From a checkpoint of a small transformer trained on Wikipedia.
Size: width 128, 2 heads of 64, MLP 320 SwiGLU, vocabulary 8192.
Architecture: RMSNorm before each block, rotary positions, no biases in attention or MLP, untied embeddings.
Training: a variant of Muon for these matrices, 150M tokens, 9150 steps.
Each number is 500 + 50 x the weight over its row's rms, rounded and kept within 0 to 999. Layers, rows and columns count from 0. Numbers have three digits each. The size before them is the row's rms in percent of the matrix's.

# layer 2 MLP gate, 320x128, rms 0.165, rows 51-101, columns 0-127
095:485452567517532418523578519596611486522533469498373533520437452468420435518469499497390469501519477476514474542459483502533430502528485512518571490453493545523552574551552470480541551529442571459450503553446535509448463485502633501500475490520486459564499467577538547537575400528504557518477433553556415541461424466555410419545427520538512521493534467522567521593488411407572539514563
103:503601520463507511466489494457526497447455560552487533524494506437438475532437466545513378534478590510534432547548532529484446521474384568522475475489562416389483495546561608564551478464530588569532473538473453427489529464521641451478455534483562506518536590469430539438573524581487511528591503524494582494570533501507508552422603521485484502519553523571491506412543432451473532540500
084:500531376476454502477450442526518470537566547473427514545496486598561572437609498485545527575474436426496477508566536504550472431505472424475563404573463555489562504484548440506450522585519516523583434471488553521407405517465522510533523495536423563487564505474471516485487362425490507468537515528509587510485454519565447562405504530586532563486488516509552601460515534514540444574442
088:535492464531533516506370506602530482538538411505548476493504428540431508503493529492424529501442426461508495502482481525513560491515464550513510474537494543435576486546632473550514562566530563488436574611470403523462537520571444536463551494417423458484547575507545565436509604482522474541460449468575572543554452502526429479428579495397465572423491490447500489552506505566419466554456
104:517464512459493581526496522530550574466464541533432477478523561491569581546568543563504476522492504528446537450531627477483555556539515447531530445549472379436490610474440514451545518443476437449449474480530585534442547606468419507475597493505484570550482435459518402495513493466474491406489502474591501509487556472486518470529523482494589408525526432524490388512478544650551467538509
099:457452491462519471538530507575541519442487489541540516457468469523537552391482506505570512538431514579579465467467422544497445476386505645463384493596429536486563507505500486568494513491485507528610520385540533539514500576517565479486468454464491501541470454532466589503506557411502553467438479418682512551504431493514479500473526547527537501462484445438554526443474425483480507447451
103:531520497431495461442496532454541558526439505575506485486456526574496478453539445558539497504569480678497532459404508496503524547525521498424572440539560418522448602451448470590531497504474501373538505473476411501553530485468445518450473481489462488505563516492481504496494525433480533574538554422463487567508450428589411424580441483469550463445536447396563466484510606539510459562457
085:525448580561499508512465473492462496513498447547482490527419503448555517549579518430490530571514511546449497404419469552544561542389544448524480494559453592488582424405476541512560534425570462517503518495479560500508566535421571469481528409469500503534550484563459461579553579422495461430578455477509501470546462484498482550496472454609588450485406556471512559435449597461515440576451
098:586436433479444590491443498492484472490495473461429408530503475582417511456428413500524625516471590493499454486525477487413573471558479423481516541430467496433465418477553510433454529471488540539526597564593482484460530602501523585479491484542570473488470487503485492547594459529449484453525508507466508389496506575622503437499447511431466559518481486528479458409471507501515446398558
094:456445470401452464448511475588535458504491438485458506591538459504477584543500443454474448550480412420492474500418455513521498448531476434414498553494548479454524468495515546490420457570511471493495516482564409599370440451488566478440408536468482478453538594534485450510494574518497503553511629503564565498491384468527402532520555428532540476495531557503463523528472420467410552503542
089:491524506524505476616471487524461575486550457545536506491520484551533492575452404452387489515521466494511537467503474536451450530439423434573457568592493527553496564507538460457510471454456392551502599469492519554540559502446484462507488431443504532534418543579491622597517505430602449511466497497416508468469592433583506453535429511469437462542433546529548548587491467509602462472473
097:571453527452493540512507575513479528438566587546492539416532489564531535468465482565450472474450509512529498461546527529459552511506461563446425525496450483513423499489523428502474496555478536439532500489668539470527418529458392406573492450535528440450505573471442590444569586504508501430610618514526515533447518516560528520535474561581513484534489489566525581424436475599539464442500
089:561460412537551460524495504453512545568468517487513554562470481466457445504357509486409568514554534386541459465535487409507545476521476496552543394510384530567511368518546564484543437494541415508565428457433532537493527553531587526512517501533446510518507394487449486495459512477458469503493493497472463479494518528505600534454556509477563521600523517450475524422526500530431602614447
117:501548579436481502431445581532489457447565485416430460552540444470490534552484497591469341538439524476489485504494442542472523578502505597585461533542441547551514480531494593518572558518498517521541474534537550471411467516496522580542519621512525429469481592561565473345543479524489525434483533526484510437564495553497556480524466595502519518534485498441561560497511566488401498492477
107:519513485576499532471432516577470536511567378509639471500499521445515554611587413526472489523518457487489433497493460478463520512490502558519538453458425457410454504563517554503541472543551488566416483427432490447462528470578438484434453628521532529557461418467510514506503435486474443548453560534505570473494485532455541536516482515503578587613428485512530632555531488470444432531487
109:513560541465427506537548530537466458499492489448502547497516481514556550478420521484513492475413547452478541531581445536491552482522480508405499477516522481490441494575475513455460518516467400426505522579439472508465484446451447482524481523486478382414502407420390542421560416535496516401495581463561462502476449588452455456601606529564514569566486556474432509523407505542405579487433
100:517480550410460577489518531521569539567465466472452418546492472488458535464434500569514441543412482397403484514482397539492480450476475490443420508524496528442500453599498489496425469578533378486444503432461498498527494544530501572575483578489493522425474448476504440486541494421477481399442522524471467480575515529583511410512453528524485501596530495472551549514600438436441407572585
094:554546481437546573406422506470447457375485546521533566480447451498501602541493562533554507592587485503466485410465543497511534480515415517563485526443550483532613517481427523481509515510553460416554549397500484459519480391550467608474401428453477519535523459481434444545522592525543556453518488498486573509503516530498601468495466518489458457463542568537580564456570529446475485478466
098:454594516474447541470478464572478547475427560559512550430484496480462505498470593577481443454414438536666495463496477457530398516520478485578472561440455499567431523572496536515506457504474558477472452540529533460452512398521592556519444534370541523462464588506520493588476461424529586464549473532580508453531482465538531450403498479517432484510491492580450467410471448478550494512514
101:457567564457424433449468608422467577471464469479499516579550468573581416571463624525464495492517523581522480437519495412461499462547540511540484573549463545568518376507463462514520561511503504472565474426423513422397472447430482472465489444502426364529501514481480581484556528526447499517520510465510550526572492464409570540487475459477508601534433525455516518481498450460470476495449
091:480511429528452555383509490519477565539532501432507590518591505571610577634484489471460489486486598541554531473479469455513515457561534562442533540492450475529543509519488469557509371527523452446398528538483531461521374524569500496508580477566494409464543424413502476557467546519514508459518506421437514507563434506538450478459521548534479421556477550498500572520472513512508631493457
093:487485454458589505509490550539556517562563508609431405472530537474474478465519465477499520465589556481464500505519507467583434447412484482633612581478403558459441404584501555493465435491509475497520549527513476412573410553483580538417553462525465572461556483547486511558478509552464494521574531559508476471444491569511455493479462481450500541550463486541543514506517529624442538411437
104:575463442497561443499464505414557490434508518568412482495504634555506557467616550527556494461520519577483450583454544478519522399560537505514541457458471452462524488504502593537437529478527578414470443479467520472520542639544509397550563493441512519508563496558490517572484506476527528499514489510502556481453415399462525447449393461449504544463558449486539500426400490493528462484581
091:427491465534420524443443587509550488494458467466505564400418505561469463498556466468540565474474463452472438462521566467581450530434439530463494480570537526500502539432537483513545524485545534561500619482492462504504462452484444499472425529580515413570496443534373482494399524473493437467467552449496619559571572533456500449481496589457462511514477516567537519568650479486526521424443
099:465580487493584502432493543487510473473468481462526451462422493498557493525472527529470513513463540465550540387542482500513508480492484457450482553528512483489528445512493482485533488594438557337456447455541449410490531567423503538543468524466590494441515488464394411561472528576428501514478513636428544515443425405521476466479543492492567509576524526519465494457415534421469564381604
096:478440494521482453629475566499522485542497472424509517524595499579473454491586503543520430607535418479481447504434503477453459497449397588507571487385498473480595511477581608459505546480486516437525522588476542499510468449509581514528452522582588468500591539457495505472557502433465484499447441528498462429530599513404507604463489489428510478525434440507531456559445449527479506500440
098:480504445485497445508560606491491503535468538485524493496474466435504545486410543513495466554483513534571461486552588492509505495571409525440497494522465483380442434474589500593490409553351403444589464579489477419493494524435539429442522503500489552483432561492496551596646491530529495437502519486381515509495472511470503520439527483476499426487511457540473491519477460401394499516550
109:477449491476341427484465590458566576461515545525500485569497520526447522508492431622534463524473513486510505473526457509514514508456532553541533488542410588472475524513439510440464468536515410406494500534466475509481418479463537557511589576459433491520410442481409459393507526533518478505539532525478419417503619478455475474516426485443487601520422505594544464436477426528452478575517
100:456516487504469521441466479508554482483477520409556503489458415471520438511539402489573485484455545528488482393433493549549457532442578531501432591470547436533558543531440499659576462581457471551595615482464470467480558463444532480580507499519460443527553490462509507531483537557389496487442473556484565486485496502505414468570553533568409548444472573482447472450503521513372495473489
101:518552516491426495549518517581628455512512429477602466577437511447548481497470522530533520468474466561576559453457448523524588445525411494506474491519515539421488432415502503504545396539449476446452438441440560524463500543554482438427488495441480603398439438582511546519478415508407521463462507651436440500551485493530518452533496535516439464487473416465447542443469468462488537491520
099:521503624524487477411433540566561488576530407558492478537450457502509499480501539477559386484534488455354589503528572410551500460538577461486522467566537501495423448482519470399531554457415467499571496483417532539524510474474587511485479519477455504387412491472492504520474550509518483465495423445445478463528375517505488545536530557465518534481526503461474447418531600514498559491606
079:462497562570530376489552433485523427491421522507587541529466545485523480555550503430494503535559516445462490437497473532566554444450581477492400514557451498434575434543491456570512465507594489527565442464457515490427504572530537427482528513485437504527530487571471598480505396510486455606570483536492448573583609521423409514581480527486557537534465471535597489533501552522505583510484
091:477537501437520523529578489553522493443589552522425559520548518444525539515469505515528437485467516556502527516523499531537506525495501530593439461520428440450504555565470583500581563394421458377537571512468480526455461502505450534608416589458523451541539472466529540452595565555446536545472480516485500443582476441525474546557413478603454379516439527479514474406468511581445510577485
102:558466456572421489529401562460474518453560450484486499509536543505488446457511527537473584386533534619533552479507585503498419466490516543512553652489421485445588419517470534455484629574456535542576511474496482457473507448514483506395509474530469598443555544534577443488539497466497498448516587464473482516553519506495430520521556456412529465491547467398521425473548469469473529510564
101:564506487553414517472477422460417652493526510454422512464519529503558517511605522442580494585520517478530516495435520418498612528544479473430496501491477493569549448554405487474510548491571558480495576575485513491537531531422595439587434433475479458485536543513432401531510548539486574384524541473521448525462427460519447482503478473519520428505516476389477458498500562455590512542482
099:447518485381475524507492507521501525463581570529473444483584468507509496487454544562402446525539424518548516403533487493537562449503470493426522520537400559517535548450432531609395475610418409482472506594536595480499497525545489462480525429471531519470489436529544534487576527465505449602582496560504533577487448527543555541543463438473539480511443584572550542552433456479458586484485
087:549529544513519503527593553515461477480475465577569548381504506436514483512533593516392517529461500626450531401477483470575449550447446463602485511492495452594454514489509507504447413490508487607455453476532549530448553502490506557457484632468410513428512441463515564521556553500560497407554502506452392471514454503502490508418516443491488448472521440460391487544512537439497546564473
088:501527549475499479512453463551540429520514455508523504505440368449477469357474544585478522489539463477612568417462515557482506452516474561435414506517498520488485490523495475541541555417454445442446595535471464531455469466512520509507464425458614600459506474477606596570458565413517401542552567594561471467529483483500462521485419469509546450500463517466549508440398495486454545478502
102:546486556445471480448474517479427535500501458579425501525477444503482510440485537414540575435523485516445545472570527537495574480542504499436580508590400585526425439572490554438487545513413642534492464528500552460470390466429539539416460384486484474481503549591536446523490514429577563447556532448499549593530475576512478461501501548465552498506442412491397500494545513532474513469513
102:506546504502531483534568494442504527401434599574490463448432475375504565430542527481554527477596546607514551560449518484531521528525540500493503488470385464564559526432455540568532518510478539572517563486477527426432535519509503502462449559490546532515512434533519487507544466563529569513578518576517382518517525455566444600488477537597482460591507416526481437468506429562582593490484
094:430458482574475455502516634497517477553466449528508483619548536435449455513438548599475547504458458549541406479581496533555490473439423409514479450508532510555512561497519510492486486590617531472469480463458474402588430582511536495482439471575407582474490530452474564434460519504503440527527502538496483488383483581505417474540537497396489496478416479444532552528506463439446518500477
098:599473505471479517537563527596494458517491444585613446490425561522522549441512569500472509485487563454553567475480456519505425436473455396489448538447443500480488498529435487502513544469471478501547518460431504525501445574503417570532655465455550482436435484483579457448549498530504415482477458536451480576430501504445475570517451421429479530472554397447526477409474524529441619456525
099:443460498530483551434475511465531498424561479433516485441564525467470399513432522584540467542528519508559489463491505529501474410405400552559537539430426478532510445489393555472503470515399340445575424522432572489556490554472457520548468499465511508513503614545544569485507563608469487575545515493483443506537500522456505553492520531437485583449526482507539512474401540574489419459473
098:489565468477513462568483489531457479472416547460499455470453515534536493441512429554517376543474598459368534552593448547492504523503532485556471435514471525495446389508501528471549540564485529495521527589415501551444413569511491445478479554536580444461617527527477537499438419439459459415443582501496499396488484457566552480417535519486444485586453515459487478450476469401501553556465
105:517494456566555524506501518514558537467413533587508532496604472516530488530487541489436514410425473490517431454501365523473524449520502502506521403511463428456510620531438579446522447492506566524527571456480458601506456430484504496475473493475507497494479430491447453436477490461487631552538544459522451501557599536463485604618503449495507497506479463454506407459474582599551522617510
098:529460492537551475535530557517566470544544443514586451529431555544494575496574575435532569576554526491433579468521475544426543450597494497455492507549415585564473376544473608477482578421548498502594428527463489502524438518472486478459575478475419557462515474481441512488575408468483592619499549513426445558489513444502464501584520485455516538534435449429515527518478539520484451503504
101:524455517495572502529574604543419473415519544455455570492536509616498508542484530511553531480515498550560502522518457531423505427524512580515554483506466489535488474468573473405593509561464409495550492585473486521520490508414501496490423499486520450536551545597439596414472572595535554508478510546463556584508405553479378470542523527485473517457605474453460513590437548549547456494443
095:569447510456423524492504500525487621513412433526563567496503456506555486499590427536470520511493525502508576481448530500498517450455502539421423512484564476458435556392437548577463509479457455531535575514466504538572523560579422539500498475418516545534502347511456532519461572462418494521484605404516495428505517612533505524432527472526453564532456425571504538509525548429584543479499
116:454548569465477496563492531465465532509450538491478453488552470442501491525462510550519452504540572576427415399538536383576509493553473438563574523511557542469503484481619530439468583578492417479551473504520557508433413427505496605496522468516555553510483497546597510468573494541527500435528550441556457552517442516326528533438532543545531527590553455539466482502542507523419456532516
098:508434400519497492520537482461574477461606541589485453490507480471503443488435499592475409413430466500529428509492472529541521521565515470468498463621565460489556513540472508524531497516475563493471482577536495484447500395613472513561435599495504438522431527530452478490462556499506515294470546502475584506534500463544473421473518480501398547577517528577541454523511501446517531581478
098:447513516464466496552476506436595559532492456482531533591528544561457520466511415504581572526404539417489454459520607480531566490388470518500483516565529543536543476518460566575447610597513535515517465525437554500389499500490530560514450497473489480451515440606458534529545586541491436509424453596569450517514508491507460509464571446462407540541561533474566563546558501480399464466487